config.toml
intermediate_size = 256
hidden_act = "geglu"
tie_word_embeddings = true
init_std_o = 0.0434
beta1 = 0.95
decay_fraction = 0.714
Each number is 500 + 40 x the weight over its row's rms, rounded and kept within 0 to 999. Layers, rows and columns count from 0. Numbers have three digits each. The size before them is the row's rms in percent of the matrix's.

# gate: layer 4 MLP gate, 256x96, rms 0.175, rows 47-92, columns 0-95
# up: layer 4 MLP up, 256x96, rms 0.173, rows 47-92, columns 0-95
# down: layer 4 MLP down (transposed), 256x96, rms 0.176, rows 47-92, columns 0-95
gate47 078:506553511529451482415530509489448464584494447526479496447488415467468551481529581522474535489545468400468536577434546560524445423479503504517513487516503500460449446495607495500542523516523494510446501502534514589504568483509499507541505464510546519492523442506518471514436475499495517467
up47 068:471511475525510490408479446480449548555454540532511502503514464488477432599567466497493447511417455449511595452459505519463519479547583531507518469523428454502514469556576504510482502482502488503446558451495535554505428495509503480534498451570436474511480428498505497495537522497531533548
down47 072:479499496524522576474453424501457492528473562516523496481512565540376474473495526532540486533529537513521520479494460441478559442580571463474465554450511517497548497558502410495551557469437504429490501418475549462510536483464460535530463500564529501507457454540504476529521464544481503487
gate48 082:434489520532461554492433447499532477480552513487581454536496548490532486499515499547442442455513475505527479509540467509483490586509504494484504463426553574493516535438461463537513441501473521464510479435437515490549456508546421528480472553489474466510445551641501502496514507476531496422
up48 071:471498476525524551539500400568486512523482456561484501452492519523559488513469553482512472514471494442572527480466487548543519483579513490517397461452412476539498534532501514493546467427466529492477481528510500503464462509451545472494464510491507411534514519587551498522490557593420522539
down48 071:550461492512551368458518561444473538465463550444406463492453479488472505500469501476489483529465472451456525466535526543522511484445465561503531508568447469473524511480445567475472562516532571451522511535541478471535546483542527515481483463515495548531527468416513509531495450413467518540
gate49 107:513522445552445519471493494513503458434604462465435532543533513545500532462513490471535481484394507481531527456505477522477465530492448473477526574497515519483454539475459428533517479523507467439406496489500564506463467516491442450543510485578558532564510448469510486420522587485533521486
up49 105:467426499478546531537515490541560512466421545534505494480479486445498515486516500489523509491529439528533556491538512511448539515456415509483511474516584398496532532562518446537413475452473491485449490466489490511450512529434549551459526428432485419524493572534540510406505504471495514496
down49 117:456484436518614529554569475456525503453584535506479438575553477536507502510488576460507489535472486536515523519462543524501525489479520500479522562530449539480520423477483538514518564487555492454493580508459503441487443490452475466552458535565560514516549483462475534553469493561453531474
gate50 072:557422489503499440471558569488423483506433442494430528496498532455427447511565486502534513574524477497446450492447534397516490501465491563530482516530558525488496454476433508441506511541505489458515578517540546471524530538508516546481511473456515464530475414465535518559475469476477531464
up50 079:495471539452477507431498528448523396465474499566614459490470501458555441487554521531537404515437473477427493511530468487522528569488515536500477477459525556497513529560505473467500453494511554476509471487508499520406442511495439488535498528537492425482530532568581480509493507475522540505
down50 062:496483577557527477523567449505555468479466470531582415507531453454504521534536525469475504434472526503535445532556526476539470503547512426498522497582506468529473521491454511555547496478498523534477572487455439505540470533512486543479486512395519503547515455564504505533507541501419551415
gate51 066:472493522444478464576492513577519505576518502549467523528555475502462486504495419502526503428502467487540484465483462495582515554460546562501493541443529486546485480547499557414533540447503495627469542570432447485487492508490469500508502583455517451543486507486537512518570502534489528492
up51 096:510518537487509443524467526559497472506507542476472555474554503562599482497564539508464528489486502511521602443442552454507458557523546509508506505501510474481473509582467508443525484479493567512487575545440483538528515576504431556476484493411537471545453484533602545513479486496458521483
down51 055:507493462464511503445466579480448481512488539482431514475452520488536471553484470542486543557574477506434535506456527481501495463417512574507531469453502534455492521489544479457428532512473514531562486557530506580478496468511506455522519516610445543472503549429515507450529473497569438579
gate52 087:534535501533449484480537487430517565498509458485557438529496505478455539512520516532440520535505505486521493521502508435478442535490533470512483534516552542566562572464519386589493501525506571454479538530424450485468570427505529535543478519454476495448563494526465573542527490485551449494
up52 099:499485480488536486462483564537455441507564492422559558461466493515491514562496539514565556520529496554519588502564508450499484553483478545479521451544477552490432497581536546485520507502444467498541480464473506562467535566478456503471559531545459483447586520498520554498468570546475529448
down52 105:440470495483552457465544476434493570570531425428547463528534431434438459524455501504475511506492508500535459579535498426496450514478469550465511506470456550486511492504527550583483518499520444446476527457491476543481511524432537527529487495445429435498526504495462470457562501490535584488
gate53 096:540462572555449482509481511468474509448511588479453456475506508547501523536516534451472527406580560495508529483507502458496492587491524500500587496453488442457426577532512487568463416603543452530519551448454518493484496463485481555514470492496510480467513484450465518498492518551496467498
up53 112:480526473530385522576542505415537446425490542516463559478485452497498536457541460470466570483469543490449424478549567494459489397509478450460530465543473498491488544468470497528487434492478450460490551532427546495553474488501500532527480475485511489440469515528560509491472512537558520527
down53 101:605531541517511540559518420527494522487455440509452510480487554537502571534483444517525540439518544499499487496471454468477553559502431523455562411569453441528435537524483494526564461445438528527473444459493477462508503496534557531444492458484525443460465471508519520484535485540529468533
gate54 108:523394487486476459498492503516564474494498454551451542499530543510489458462489539496530545409478524463423470480565569467551480509468480555522494528483463483418435492556467501512459423527493407559473567503522546486519532540522559529501491477551497541451491516444546527574507438482522511485
up54 094:477511493516525530447461433556430514495456469433447534482490459507556507581523503584476471502545482497539500489498507479493494537498506561512435512569432485532519442492490465391506365536477550482542476492545521466523548519566457429493495519540489581490493516523523500493505524560506531469
down54 104:489488515482433511434489518522488535545503516464477538541470484483490496557443495567500474602515505529522485437492481525479458432489533451542490432491539535519503507498507479430504596437444518547487427566429493535537542449501502429482510459472513493526412455476511435482556582497437503521
gate55 119:554459493564510569546488484492522585500535407519457523585484527469497539535490500486521499454487526410506535506522605515546506533508523486497595457500372471463446484515498491516507529498473484529458490494470522546540502466462545478472478538492522517452464523530451452484538442504577456541
up55 106:525529521494448453523496557507513439470462511506512512493507499445564514508465439466482552505445535537556504483503584446485482472460521493437468395529441562482526506478533464510522431424473461479543505502453556522545564559510511505558480527536467499387494473480566561483564530528495514546
down55 107:483531518487503522458493525508441450529465518478472485424528434513502552495577588470488483486539494551511479471504406516513492522518491472486508535376531425502500448549456530444458502508478417445519479486510499449541513494447493478459511494571498513550549529400535469539452482442518561535
gate56 084:408478574520509486490531517504442521437519454477463498487405481497496496488500487559476444476559495521561467484511470522463485520515554514565502425492476508503435534512524507491545490487492516527650546479501421468546477449458522548495467521502483520498444426556521527526502520497483508388
up56 089:464534391452471451508505458520487502451550515521532520521458528609574462548423520451493486585499523456534509513504509497503456547500490543467527509531556508475498555493450552490532449498576542468445516483514439513437537457462515442484576507561484535518474478581546461469510477488530528468
down56 075:535507499431527519432449430491515479443492513493509564422567488547519443509492433491454523460504531478488537531420487474530530583417448532433529493552493493463521544514496501453449509548559527510451454489551509507491528539498494426416499493546477520448506534517480475431516487491506479598
gate57 103:476533481475489529478507529426485510534480507525466512512505517542459555432552427509434472455499467468431462580428511541437492455534514486531479545444504446547480531487485488463554455445508474491548534432535542547468490489526431568445502533477517553497578508486461511426607466525481486497
up57 098:469482515534471562446476540504483544456424524451535583554551510533519439453476473499541520524478486465418475491463491531420485523516526549537516546574452498558501574520583491476516430496475556462514447525521491488414491515524460516519532538506490477495502520492617504440536548493498536539
down57 110:496455476502525486441500505558538517558456472450518500503506443393549436511469553411514549537456515530518510504509480521446532547489464471473467483477450473415497445521492596549502531535478477511452473460535460622456494536507513519499526437496475475536480533461437530552480500471436521459
gate58 074:531549519529494438514501459495507544512521447475442540508559483512512515475509482462503547546502460495474426441460497494475443540514530505523427585441524468526456529490490513445562570454491514445549590485491525559483516505507482537521525436416486481597492523547473552578488440476438452482
up58 070:531495497477489483532484484497545539516480403482450543527564468549504472514515416459402540458593458480490459472481462484494384550452499479493484505536547565533484473446543466465539495479477494497475538450458509478528566541531492460503551509453486442475467485528468417479457470533542538560
down58 055:507548495473517449481455601455464506548514529484432529464475530518536504562434465515507529566566516535430482514495506469498496475429572568451489504443506552484483529463503490500484522526526501532553531562528493562464499527484494436535498531582419550517518572454504508429529466455538437545
gate59 102:471523462482513537438575506462453518474595467519528478530545540538513449478506591424494541514531417521491495437517499536474497488515453554551530550468470443512467472523442438461544479538544523398503470524472455469468474484483539572545502535544515506472483425486517512518491421454541495467
up59 107:471494518518473420421457515476453474489521402444494503491466502487497502570501434535475510523522436550456473515566499533509503520456551373436492503564563475446459449512492505483512483489482544527495519594494512429503510516502479527470553501566409462557527499466449497532468483497479530521
down59 108:530595473504553481537485534484455472491462439489542480517493536516525476516473464527412478474540458468522469467540479527512544530433459513452495516520515525418522522478471438627468513548484507443457526485511570512431567530432447534505494570486618527521497465499521503555511493497503501476
gate60 109:483555497490408529501535543468497483541517486548527490517486470513537494483497465540408399467509453518511507446422511519538468478511502355493521531566392402482472514544466549501492538472502501521496506555504522510490532475486538474538496471487502448462475445540462482463549477566503496546
up60 094:504491463520458547410487537503539492451491445480504524473511478426441503496529494525493527528575494473526529452534483492544509470474589532479472488541492449491496481453513532453472494461529525498464540545478521510614453492564445455562498401552461549482490515481459569491550503543538606459
down60 104:437498516498494464574568422460504506458516446537491496453542539464502477492503533480505556500445534510494475462523546525487475568503492488477507480501459423488539496460450469562444417583546522521453495407553537459524460522580529562485481488458552513463562540498497539481508426451498436534
gate61 114:471520492486432507447527454505500468476599469480506511435486470519542359485565528466492511517503464523535509479532447476548436507512546449500501498457564435486533520495464423509531441531570511517566544487494419492509504521558538532460519504500533510567505470455500574457490425461497527482
up61 125:449522501476535523504475512530466503523569506499586465477545487481531490542473473517452485476506517542486463574516483475498473568492535505542521504524414513556534475511492435485500467405458488433495471496497571524521418560545470522470434528550496550463543485534644477485480420509469460498
down61 125:482525456536434522449558481538544481499528471465601505491552469455507478469481535460512553531435445487476467556409546482486553548528465491547542531486472504422530548429439548477459460497560498506551565493497496456505463553584526519481560505466503468481448442466452511517519449491505512545
gate62 082:523490474511543531517477580494549515503459531540421485498497453544440530541563469434463563476560504524492444492464453496518524489511490468451526486532545461510585482503434453477494522564485471540469431459535469493527548585459488514521440550548529446509548452464487578486565452559468533529
up62 077:524548461502554530519566468478455444502543487429481510495490465474442503456465502561551534565497538440529539486467502567492550473571398470569422545471497499531504521522509543514509485525493500472442458527418541497488445538540520467449546492410511460522443511491440525492539474467514570478
down62 072:467430552522492486481456507421522503526438513506495491516480539582485440575486519520459466555504525537431471573535511511507542478496559543502526457525480551462533532475473527488432528500499395488465562517480490516509476511500504472531483454587496533518467528516542549551567451399504406503
gate63 078:510590507582539516493510512503471430501470500520516582550578534510553519463480476488481464495465504522536469441525513464503464554497560493492542503500539495439402623523539562440556487504487497469511492468534468515445524515495502510433501501513513545435479533519583449514427519536528502439
up63 073:557536553494486554554532536572468473484445432484531466483508523524481525517428522519510500541537505473422535496449524503401552477510487513465467453500471460504611491485494431534494464490437484532514474558527467531526492530498508517525415512515478493514544513464555481512519381486605481477
down63 057:490511524493464488548480410499552454452496496535529494538562466530492553457547498523463493490408543460602463453543469522470484594507458428529523480546490526454498450563485460506541519443480558496509473443497532480547571451537495519470491471438570458517503488496508491592495521508486567467
gate64 097:560487512595499484502507442483465498447482413471475500520447515527488509480566523530443498507543541498524492531517516570491546501430454442473482468492599473500464492585556502519505519538514472376473532509565529518447494543515514457506423460483464517467502505574473556457494434501459481529
up64 093:456461506520497540504436469508446550440479525500547572531515507579497555495491421479522583490447539437523503513497442574531550494528421479511541541497622475454440493508529543459450507515498554470475412471543510483477542543473510502530479566494486518521463541503481470512494544493509576524
down64 102:464543542454498451532472469555513565492571557548511486548506467471526542428525539528499519549477499570496494541452426507539496499421451459522552571446481468534483502506411504510450479568499494526573561567479499497479425504487465486483459525530473517482492463435505568526591487456484505487
gate65 083:469501473460495503462459463495569451489518449520472589557380539577501512542556509503564524503447449472522484506495482498552560575445458494489448501492547518496470484490454512486481548466512490444509492400520513481460497541470509563443511431468474505485486528582483524564447540522554527480
up65 086:437503437528538537532465525468487462458437537434482470455506529532537510544498453529550470440503612542499519458428469478481496523446498531522507597469497470566459443465497534468494408479488499505551461505540497548541473427509435412542495474484465500547476480515460522537464520556488471473
down65 093:516502510480467439524415594526468531593482561486484457410570514502446525486475561517579474449548478549435503500453487523498510429486533505520533504479524436562454543552544476458490526545466546486490458486561534534456504474471549491541515550595514497516458519520561505518504475501485464504
gate66 106:471469485519404451544458506439496500457528439563471547554512478505531483579535502503536471531531540495492521550492509553429453578441497536449553526486498542495518528536422402519520455560492526457522541560446514527512488528540491499506448442477514528450524461562556453514499428497546510481
up66 107:481531582528522501474409479491515527523489430425518466555473470524523411520492469511542518422525453479470470441546523505436543460522527515501475479531451574504548503517486526496515549530489507577597525532569525500548520491518504514402529476553500575502512488489545486508472486523405470533
down66 109:462612509530515506450475463491496512509484498544556558506444492491511464475526486455491512442553479483490456466525513470496531496459504569518506497542436498516522432511574494456535559488523483480454564510519508533570538398478498554469472527491403500535556517436476528497597516500607496528
gate67 110:501451485503522542504529544419521543450512497454480427424531433529456500449491505538509545485498454504526446585506503520515505459482528469531486538533521504544561540492497512480469476503579536521483552552483523557502496486496583458452454530518476572429567474432539556567479416519548460535
up67 111:470494501551529468553513484532509458532459525551548462491573486504511451548509423500436520449499514549541589486508553526481459496480537553466482508459456436493439566402503464480504522564490501494475468503480503537496517531538541537557489497568483547638458516496479531497478537574496442503
down67 124:567458535518395463462530512511519452413399437509499530500473533484549522555577488552523442463510502578470478551541532521502502413491484470545524459471440499506533488508578508517480487546440466461478497507507517497517545515472544488475566492465469457543529514458549516570511501433506523446
gate68 117:518539455483498474530522455433521515488576562499411429463476497524485457484481584488450586533515460402483564500502476548534465394533490502537522566461560507534519522464428476547493450452557512533421556514548490490502529505545476508495491522487489553504568489483512505460464509487502526496
up68 094:440552546513549522547493512466492540496505538499481530510490478495517509467523456597552488507501481528552535446519504479540536455488525504510470509629479500570530398505515562537389477496513491528496487515540535439493467543523514479599464487566470445450520474478542529584516546471508497534
down68 105:527473488514456571554479524519459499506532539576504506499503483528492484497507495452508502547483549505489559446490522567463548541497527521498451545585466428513575520500454462440522455524511467470550534475541431529561503460500428391539516500572611515478541523524554521493522525560512456500
gate69 096:523529476541576460440563553511516536556503549510532502462459532522453451457461584512479507491457506491497530552482553540454542524536501496502602475396488480521533541523487457566490545484529507441470503426544419479508557460451481570508488533497440535509504520479460523536496439476550451525
up69 112:464506519480433542499551405525471474444530470493424493555444565532518467555507431505464521462521551522514493541483444475496489462509461516544489477500503474581536486578466482450456560474563556475487576553527560504477479557465464503508522475433471502406570508567470504533489533504527501500
down69 102:451496478491511505475485500537483518508397495487459418497463457463466453508525457528491474448533562493452493447529411459490519420473494525518613569500540536516496500538495585509522493540465489515479541503403539552454460471462478563512527564472482475437595518527467514515466509486498471479
gate70 122:469494518523561528461468470515483462537488386469490493497559500568464480455477550509512512534469486444551561475523475500408531493502559503502513508504474546421588539529441477555506527499475542508536520373464468471482464557490551480473418476476520538478543497454509492431525485536507453459
up70 103:495468476448542447477420494459527474497474501501439527486542549549474441489537484428578497503501507460512564496474509543482484496555558560513488533493514440559550516530489449457482470570524496502558468420611528487471497466536540598493434538467532476469522525516518423537464530519527460474
down70 097:512528496492481560436486545517480491470592534488478466512471421451553511505512467605455445530500465503522458462512509518465491533491442451527533451502494544513459479500487518460514529464482495490477507589388513533505533464504481373504506455517411537577442460453488462486525479514474533511
gate71 087:416463428501505510496504462467554485539524474534471536567522461524524505420436498552488541486523506410560495448458464480551455558473487470496503399548505568420499527525472525512538520527500487584470388478528428555525491478496494522436554515477556504500506520522486501480530529507469496475
up71 089:546520466485459504546479426435451507488481506486561501522538544472513404501435505574476521505480402491420510560485471436537531504505504436564526434555440441539545461522502454488473480467485506529517455528497428493502465479539536556525497511440486444501480495407515489510484559499495471564
down71 095:426483474473498481543515522549456524522538538548413518509479486584483515496567489402555464433418527528509506453514525448565484517464445513471507546520539550513503508540518455495493503535466445496481476478531485497536491470438548451486562528559534463529571504560405471514485518570531468460
gate72 102:507458512524545600477519534442547508515539527478501516460522525584510503472470538483479462516471470475509508492564521526473539655426485548566488496436461434457552407515505395555424512522545512477508528540500520491495503479477477491428488539520497517531520491507441509484470511503498526501
up72 102:448477490516467479495475522456512458508505490607493516446484490470455471533490492454453484575569566556488486430529583482545499537570537517531452498520458463453540412496494511514427456491533465497437530507487494533480471471448477560541576506524491488516456544454468461499496460442606497524
down72 105:474554483461562485452480471470545564560548525486477537557451431499510465496443514495512505464557448460563515531509486558494556493431543509579529539509492449562442448538520443558399513536569448452565482510552441499467482469520484537557470520516528486517490485499503535550496478512453540530
gate73 085:487517530518521482508482487490472506452557479549383534454478483489498507491514504515483491546483518552510605576492553499500485519552583493498531551469528482453494476524375441526490529603509529464509508498526503509420545466421543501462563545513493501418514493506564473509490437460506517525
up73 116:489509562519488569462538481542477520490547473499525507543515490446519522461496462430421493464418472509452513530495520555540482508553515456547523508599601460502547543482517533451499495484435520359500523519491551513520531520480570505530424473506429526527490540509529542523491445511523509533
down73 117:486534523522436570456495548449434491550443537506488535505566525497447483470555532528549490501519420465517486547474569534519479526552513533513529517418496433511557481551494458497496559488523482473525466543514475463559497469616483521581494431543532523539493524456572522547542436516508499491
gate74 076:538490528485505417455446522536541497499492528486454549514516482464468520478505465520487604478485534510436489520537563426573465458490407488463538483506458458539542428535531557543546514543552414509501535505531487501541466459536577508472543407476536526538473431467482502515461466524488537474
up74 083:426520520531479526510502491462465494464535473481490473489554511488566429568535450528549489482535431545518479550518508519566527514478509532490491469485430487479466546453517541576459447487490513457492502435473584538510478558482520537510510482588419432596475529570506437541547503540535493452
down74 054:523475539536499531523477490617582550491490518551525548576503481530425529436556565525513516502435523493534482453532486495482516558541432428528509453486538468491505472544487483480539460490456438495438510495480504478562565512515540529487492464462591489475480438543503486584441508532495550476
gate75 086:483541499589476503545461451468492472506574471543534492503485474513504431369501564488438549474479491469441494547435424569525510457498486412511518562523560486506516456507487513438475513501450516496511521428503481457523515441502476468506481532446541530435545464507475559453542492471482551521
up75 092:497411525535530503545555485489586481446556550619493508533493435452471477538472545497467446498475548527473514493463512524454530468524475523526487519587508509446486459455501513485530578498582475471542518468474479547529434515489493525567541453500495514484589477493454458497501410500497550463
down75 087:490531496517519528557511442513507500502476443521567499534522498498480532488504484543511451491481491523453444439564546460504504565462478492539387461495365524554539504538565580476494527419516486490477622531460532486527530530490540504533522505477479521487422522551487541494527541510498461458
gate76 101:499480418493487519524448494464458538519534477485524476508468501462444511451515475501460451460496415426536530493536464517449504488518443467525496534557508520507470569444384486536455508518483501495525419474522493535477557527554580513459486551559483443431581476517533482415530531491527484562
up76 107:518541474482460525489470475570469579485390458523443524487473454540549484483489493419442410444506505470542507493456468546479488513479507484454517411537520487503570476509491578470439456492493535482500431542495523498479462445545446514515471491504560454421450469473509551501510575546507523509
down76 107:425459513565534542537479482507477553497531471588486475454515445574534477567507631469510529504465549514460509543526497496546487538473476487533609490510481423486520489562498527507480508550463485471523541457550543530451465541509517439551503454568503538519500512492539573495458534448481496489
gate77 118:490572453530510478451471476451441547413545508470494485515441487482528483418562537492503490488515392453492541505500481443514446488481400503507477519489493519564539442538426460520464532596475460529499516460497547554517496506419482440440506482469504529434436494492487545461517532520504499507
up77 117:508571533555463489492519509440412492507457458564456502457527460471472500504447571475493479497515456521533523506487507442509470461500542555523588524523454448491459521433525521476531575470481516490555528507523466494541476423444490571435504524462479522569492467505555493556469450438496405553
down77 121:524488520479471469449571411551526489483521416498472555531458559586544574566471522516498488551465491542430470520507518497484507444529492466514504525518468487474515492544502544464445488498473590511472490503566605513477444525531562489496555508515524521571493489549517523531453511418506477574
gate78 062:470481508517425533429530459560520507481425480535523558536449453461483529473470465516546409470450478450525523518564518493489482474510508458510486441583508481514532480527538481468504473408470518513513550558503492455470526485557466450542499459481485494510473500489545439512556598507443589575
up78 081:513487525464446561538565502527534487532543481435519482490536512469529486423444536493508496441442523446503552495501422555535506492553439442440479477433501502460543487530462494535579476582467488506514463425516531461480454526485470443407421487542551512431545473467493500488458486459486477482
down78 073:508529545454536489475521539452407494493495517504499477544446503457499514555486444426516502556530471543414447545504588490495520470525535515454522514549512539597479475486578508442457517482528438513506544574499404519511535529499499523552580501495483446566496566546488461501521491512537554485
gate79 097:489502481519511439493488558453524442461609546571533525477491481492475514511472571420460516508494586462530522502519516500549446533479446489488469499445504545465498493513439506563470558480555476565516538508488520568511408517467563528484442409478561506561474545477448527513496462468531480516
up79 113:458485549496513456444468479435511482515487481444515553486550502512467441464550522444518468463542472578453544507449473482492545493491573487478503495513482538501546465515492531439605564580525534501532570527510608421521480486521458496501523549535510507502535468482484502539481497588437567451
down79 107:472534470486457496517513533490573457524517556450570605447484489477503439507474507556462451497537495533383467449468489514460508524486482466493481447497500514465453448528431494537528537575535488499518511493441560413451488495563458503475592589541509486474501521469446538462506516533491503492
gate80 068:479525504554532543383536487491469493441535439546476524479509446509448527512559521543474518524451558498504477493541514498546547490471436427511488533514470418488498516479479487436514523531484397428526524482519428445561498477463538424471543462540451585469463472517463519493485527463485547523
up80 081:498494527486491542520502510516483520601511494532514450401533504512526481478605546489510483543489485471541549505469544463523537566442526489488517513506511449510582501535424491462504459492482480563499606558446519583550430578459471460418540511497508504528522511423487473486498490493525464482
down80 062:481526556551498564517548413585498465452492478510539480490594427503469513464538518436507498524445520466536538502476471446536484510559430502560505516567484497482528397549462507471542498530488506458508537436561460464592507478483538513470442464494487496500470466546500506538462500508510541415
gate81 092:552530534493521517509508467570535454486507461538492476469457506446559473480535508551494490494476428478519479491469491554525523529409481492567448497479537501528567544494526464493474455467435563506455545527449456502482486474564450390487498497499502436420434426569498540506507471537500407533
up81 104:444492470490513524575507458526522508460490507501482474428537495566531483523492530467513548516497492514480535483481518505607512471508509484574477512468527534500588496480475502564500522613522582447483527499524455538453539457581567511509487500526554493576514506463477499450542504493464360490
down81 114:494484585543494510483481470495514586505510551480509531541441496491526507496543475534466556525510432533558527488514434598445499464468527548502481520446537481531512457493505464459480474426438458441510465493503502499514527437560444451562499459550534500474534457508602542486551505440478451582
gate82 079:557482466510493513453574535442459512503515558538619524537486494436448460489564525450504501461414509497593469538559497518520507451461513465488522540534580457537547451528505506456478531486494497494529479501514513482508513516530527524452412430519489457481452471405457482467502474512458564534
up82 079:525530525469513495536564505485491565454552562498513431540474568539499455474502545413453508530482496522430501506488449512472455506547485595517541518404534517453466460464481461423506448497474435476541504467456476506541509498488514473445478484520468485487422522592481540511478448428549461540
down82 062:512495496498479526545536443561477560485442415477526468501511463485491531426519515457515530447478545517478490501445465468464454506577505525528516584517466454504438466504502526498509517473489508450475483470497468453571497541503442530520552504390573485556513496599512506561447513558448552430
gate83 109:522520461496529509533444510483535483534511511578491425451441547531524448511534546509488520511517462438513515503560513466595498577516509483439554515510579524444547466525439508556492566537404501508437490497500565558544562455487490459484511540498547519417513570508457470497518551480522513507
up83 102:458465546452491468484476532489476490489432419522568480505478441479570506489558474516447567473530465545499514510453474535503410445463501489420543484522578585498503521524537500530537414495515511513510481477518435441475546538521399534529458434464462543462525520519490507470486451466459456517
down83 102:537505508460514510533550511540502547561534525436531504516568462482474550511486488524474542486493521553522494509507522542393539537536470482430535520461535516483432426544529550588517498458451409455509395431446529476514535469536497484559485516471510433442545461540492520536508457504516468535
gate84 106:485646503514487519482479492425506535519507511529462530444467536502439509472559500477479546535479481440530572573506518480470469518526499438440508554458545533476589526494487496573523552512511512443476486464489453529550467533581510504525487538524544429491568510436516465513574489508468510456
up84 099:451508423482476547508527502437502543533580541571479483554497587527446529484473465485458460541482489548513493510524553560516516508509562490539526609457512459561463455476480512517520542448490522449536530567571473484509434477513482551576556530499500468490502492424500475541508451466480528432
down84 111:482541429486456496476532507508533449521525523535482572442459501439563531530485445533486510445503500409514476588473483518490427531489520408472539515548578536542542517477509493510516520507527470463457531462524495497518436611491473453523506558509452475536445484478531445495555479446495534420
gate85 113:479489512501486490411480459515510486477552504469529443508459489510600531556490518441500525550565458459478538554444483490532467605474475436482508521476438471479465566522467476486456449437536518474524477506615548505446490511495472502474511482533512505512444467512453447496591487594505479479
up85 099:475511412510458507486428484454558454468498433543521475474508448488521528499480545493509491486528449471566485403492514556552505549441552428495458512513588460539516536562482519544512535493459484487441488427521527523542506504468479515516535421473543459531607523566549483480508502463541513461
down85 108:542422519474518507464497548542431540513484542473490501491503581465568488488536519442472597494522515514436566542411430561498463509563550474518489501511446514464434444503542458506482493476507483494468459473464550473467504506560468501548500543513565506437434467462464446494554535561474466526
gate86 098:520485602554500485499474492463544499494527555489479484456524574514498529469472478504436566449495586472506463481484481530549514510537484495474491488451501479514432494519431507566518483606515497582509549436528544555496463509516458550448419549484556490509555393517495530520430508504519484519
up86 107:567477556457495470497555503474516496537461449537522551580433518491491523474516503523500542502441561518529452501521546444498455489491445549526444447533480440487449545598506507538496551384440453487490553577453474480503514454518540514494418468456482456489509488435525527485546502481463532512
down86 106:459534515537458524497496468489496520500490409499494453457527506492527557548521544456549545475551545463455529459466494517555559492587501502505533578456439526442544433508456523552526424582533485545468507471557545476479499505454524542503526526492543573471537445543490532500417452542527494563
gate87 080:514606489491491455601432465537559502472507438488525498539516536547496452534562463512496489518481453475445494464487530503510529437541533484529478547514550507501470530504553513476509526480481508450441536517509436477455516452428539442529456481521499479509525511388451591482450515563535572478
up87 079:561546479478457481596589461486529492508508507514470491568535470506487494440499501498522461474540441443489478510485528446548508451459488494482542500473482564455554488514470505471457449508530524521510495559544509553444458471527472433526440538556510509453582508460505583453527577531505601449
down87 074:517448424506494523517532428549473570502508442542459466538501500506521530509532578455475494506489453586433491505544508496515443468596573484512467529462523436484486470501524501513497518455491535484511461505532447493501579495545531542534508515450486515572513484473519468532525529513482661458
gate88 104:482535488421475492459481430507574509560541538469449447448492489531523436416440588531511521452501522448577523529503474470490458444458482484460519566523503502408497480416486472550472501559513494500519448502519504433463515485435518483517508574494528529542497511544482507560457536514537543457
up88 100:498551561559549529479514466533560533523426483526568449497441513493512552538502597509475460494530518538528523571475506519497528452493531554517449491443493485489502542519523524546574454537493516435507535482500479519442502457492411471461540416516616510512538494523476509545471429484465473556
down88 099:488530510484511558548501460499435521500537519472542548487503456439547544457540465452532590494458526487490418504471475587534485467593548457499513515478502514512499496461424536525492488560552448514511476497512492512528460499544514502475448519420373481493522520487485535462482513414404502510
gate89 105:495521513550521421534475533452386463552555548494490393525503492533491477488517522512482469495517446482434486483454499532520464492472383487472472533523512453424496563476443468521542508495550470457471520496501473502470489550589554492410518489568566488472532515495455521519508504524541551486
up89 094:476531493503500570502450483549531509478403415522478462530495455443472514502465410542583544464530488453474509496458411439504549462466490425546572451490444519487533514517502538457501484551526531509459476477522528489513523511501491476485504556513492478486464434540568473554540517495408448557
down89 103:556500508496516552483517570531538522550505543490539571500550453499463497570424510521474561536512481476534515513528581533549511466488482502521485477472437503528468500545570518492491548550468508522473524477450512409513582501426478535551511561577558545564499487558553546528544452456455455509
gate90 116:422455443510454491491582523501512499536534559565590441442497539508515520491489508504476447496498554485459540471440516480535462508557486545506524480499395510538501607486508472532480440541535525484477531512517508467473502412456538426506508435525544562513522494513440531475498514438554450505
up90 104:535523484521526525489488420502559497548491493462583459464504532462539429459487450520504546444491502529503534534525456482493517509440516562510439529540538439567517432530518513520453412496516547455451422637547514495470481484505535529461535515506538541464478496484529551517451520561475552515
down90 108:480530568424509509519497592528544626443540508438492569475551477484493487519451474466438504487525532486549569490498479518545442543539521472521497467468488473465520416404476504463439475562520522510510528477535564499545554493503504470535495489515472498496568512502498550476414526544525502456
gate91 095:532495485473531550423507475496500502473593458445489551471452527475489449486505529552524541487509510472513525528443465524560495468457549535510416446551483504525484421550497469433487489482457510448479518456507513463552506588583525454499497553502519559442546431512479537577474487545427550514
up91 109:508503481505497476431579451457512484540514445500474517609494515427531437469503547519512539551425504480448551543478464495473479471482564423498447431531557522549401495509453500476489574484506517507551538452506521494489467550502502535523570475503558521504422487534528519529526533563474537479
down91 103:513450552511503553593525510520508519450486503501545567476440528514529563493509486512507488439485481587469533485506420506476451448524479521543486498438481535557475439510533462418505496468524464417511548491538521497522585446539517467489540555588519435493539564460513486532485461471476500420
gate92 109:462498519502552533507474470475496535490544516485445490503412423509485486431541474511458574564479484442480519542481478449571500432476511546550425550477447469519476424467555537553478484487481510418546552463551483515508539483559530490541452471468530555475541435453482535470513435517508478558
up92 127:622509513499460537532550536453470526408583531479538505419538475516546470464452530445423523462484503455449511535488522522512522504498488509412512538545497456450531529435500488527497503481512495535536456579401530493457505527472468457456502477439445527533513519482459521520521462494549494559
down92 123:517570579479507482460487479538525446501493428513479461534532516520489479515529486503503486499494488518484469462498516514456537639433417436542465482595519500494502541561435505501525492536557445568479446466378493498535446499484500506488500495496482528532519548528453423491526436532514513526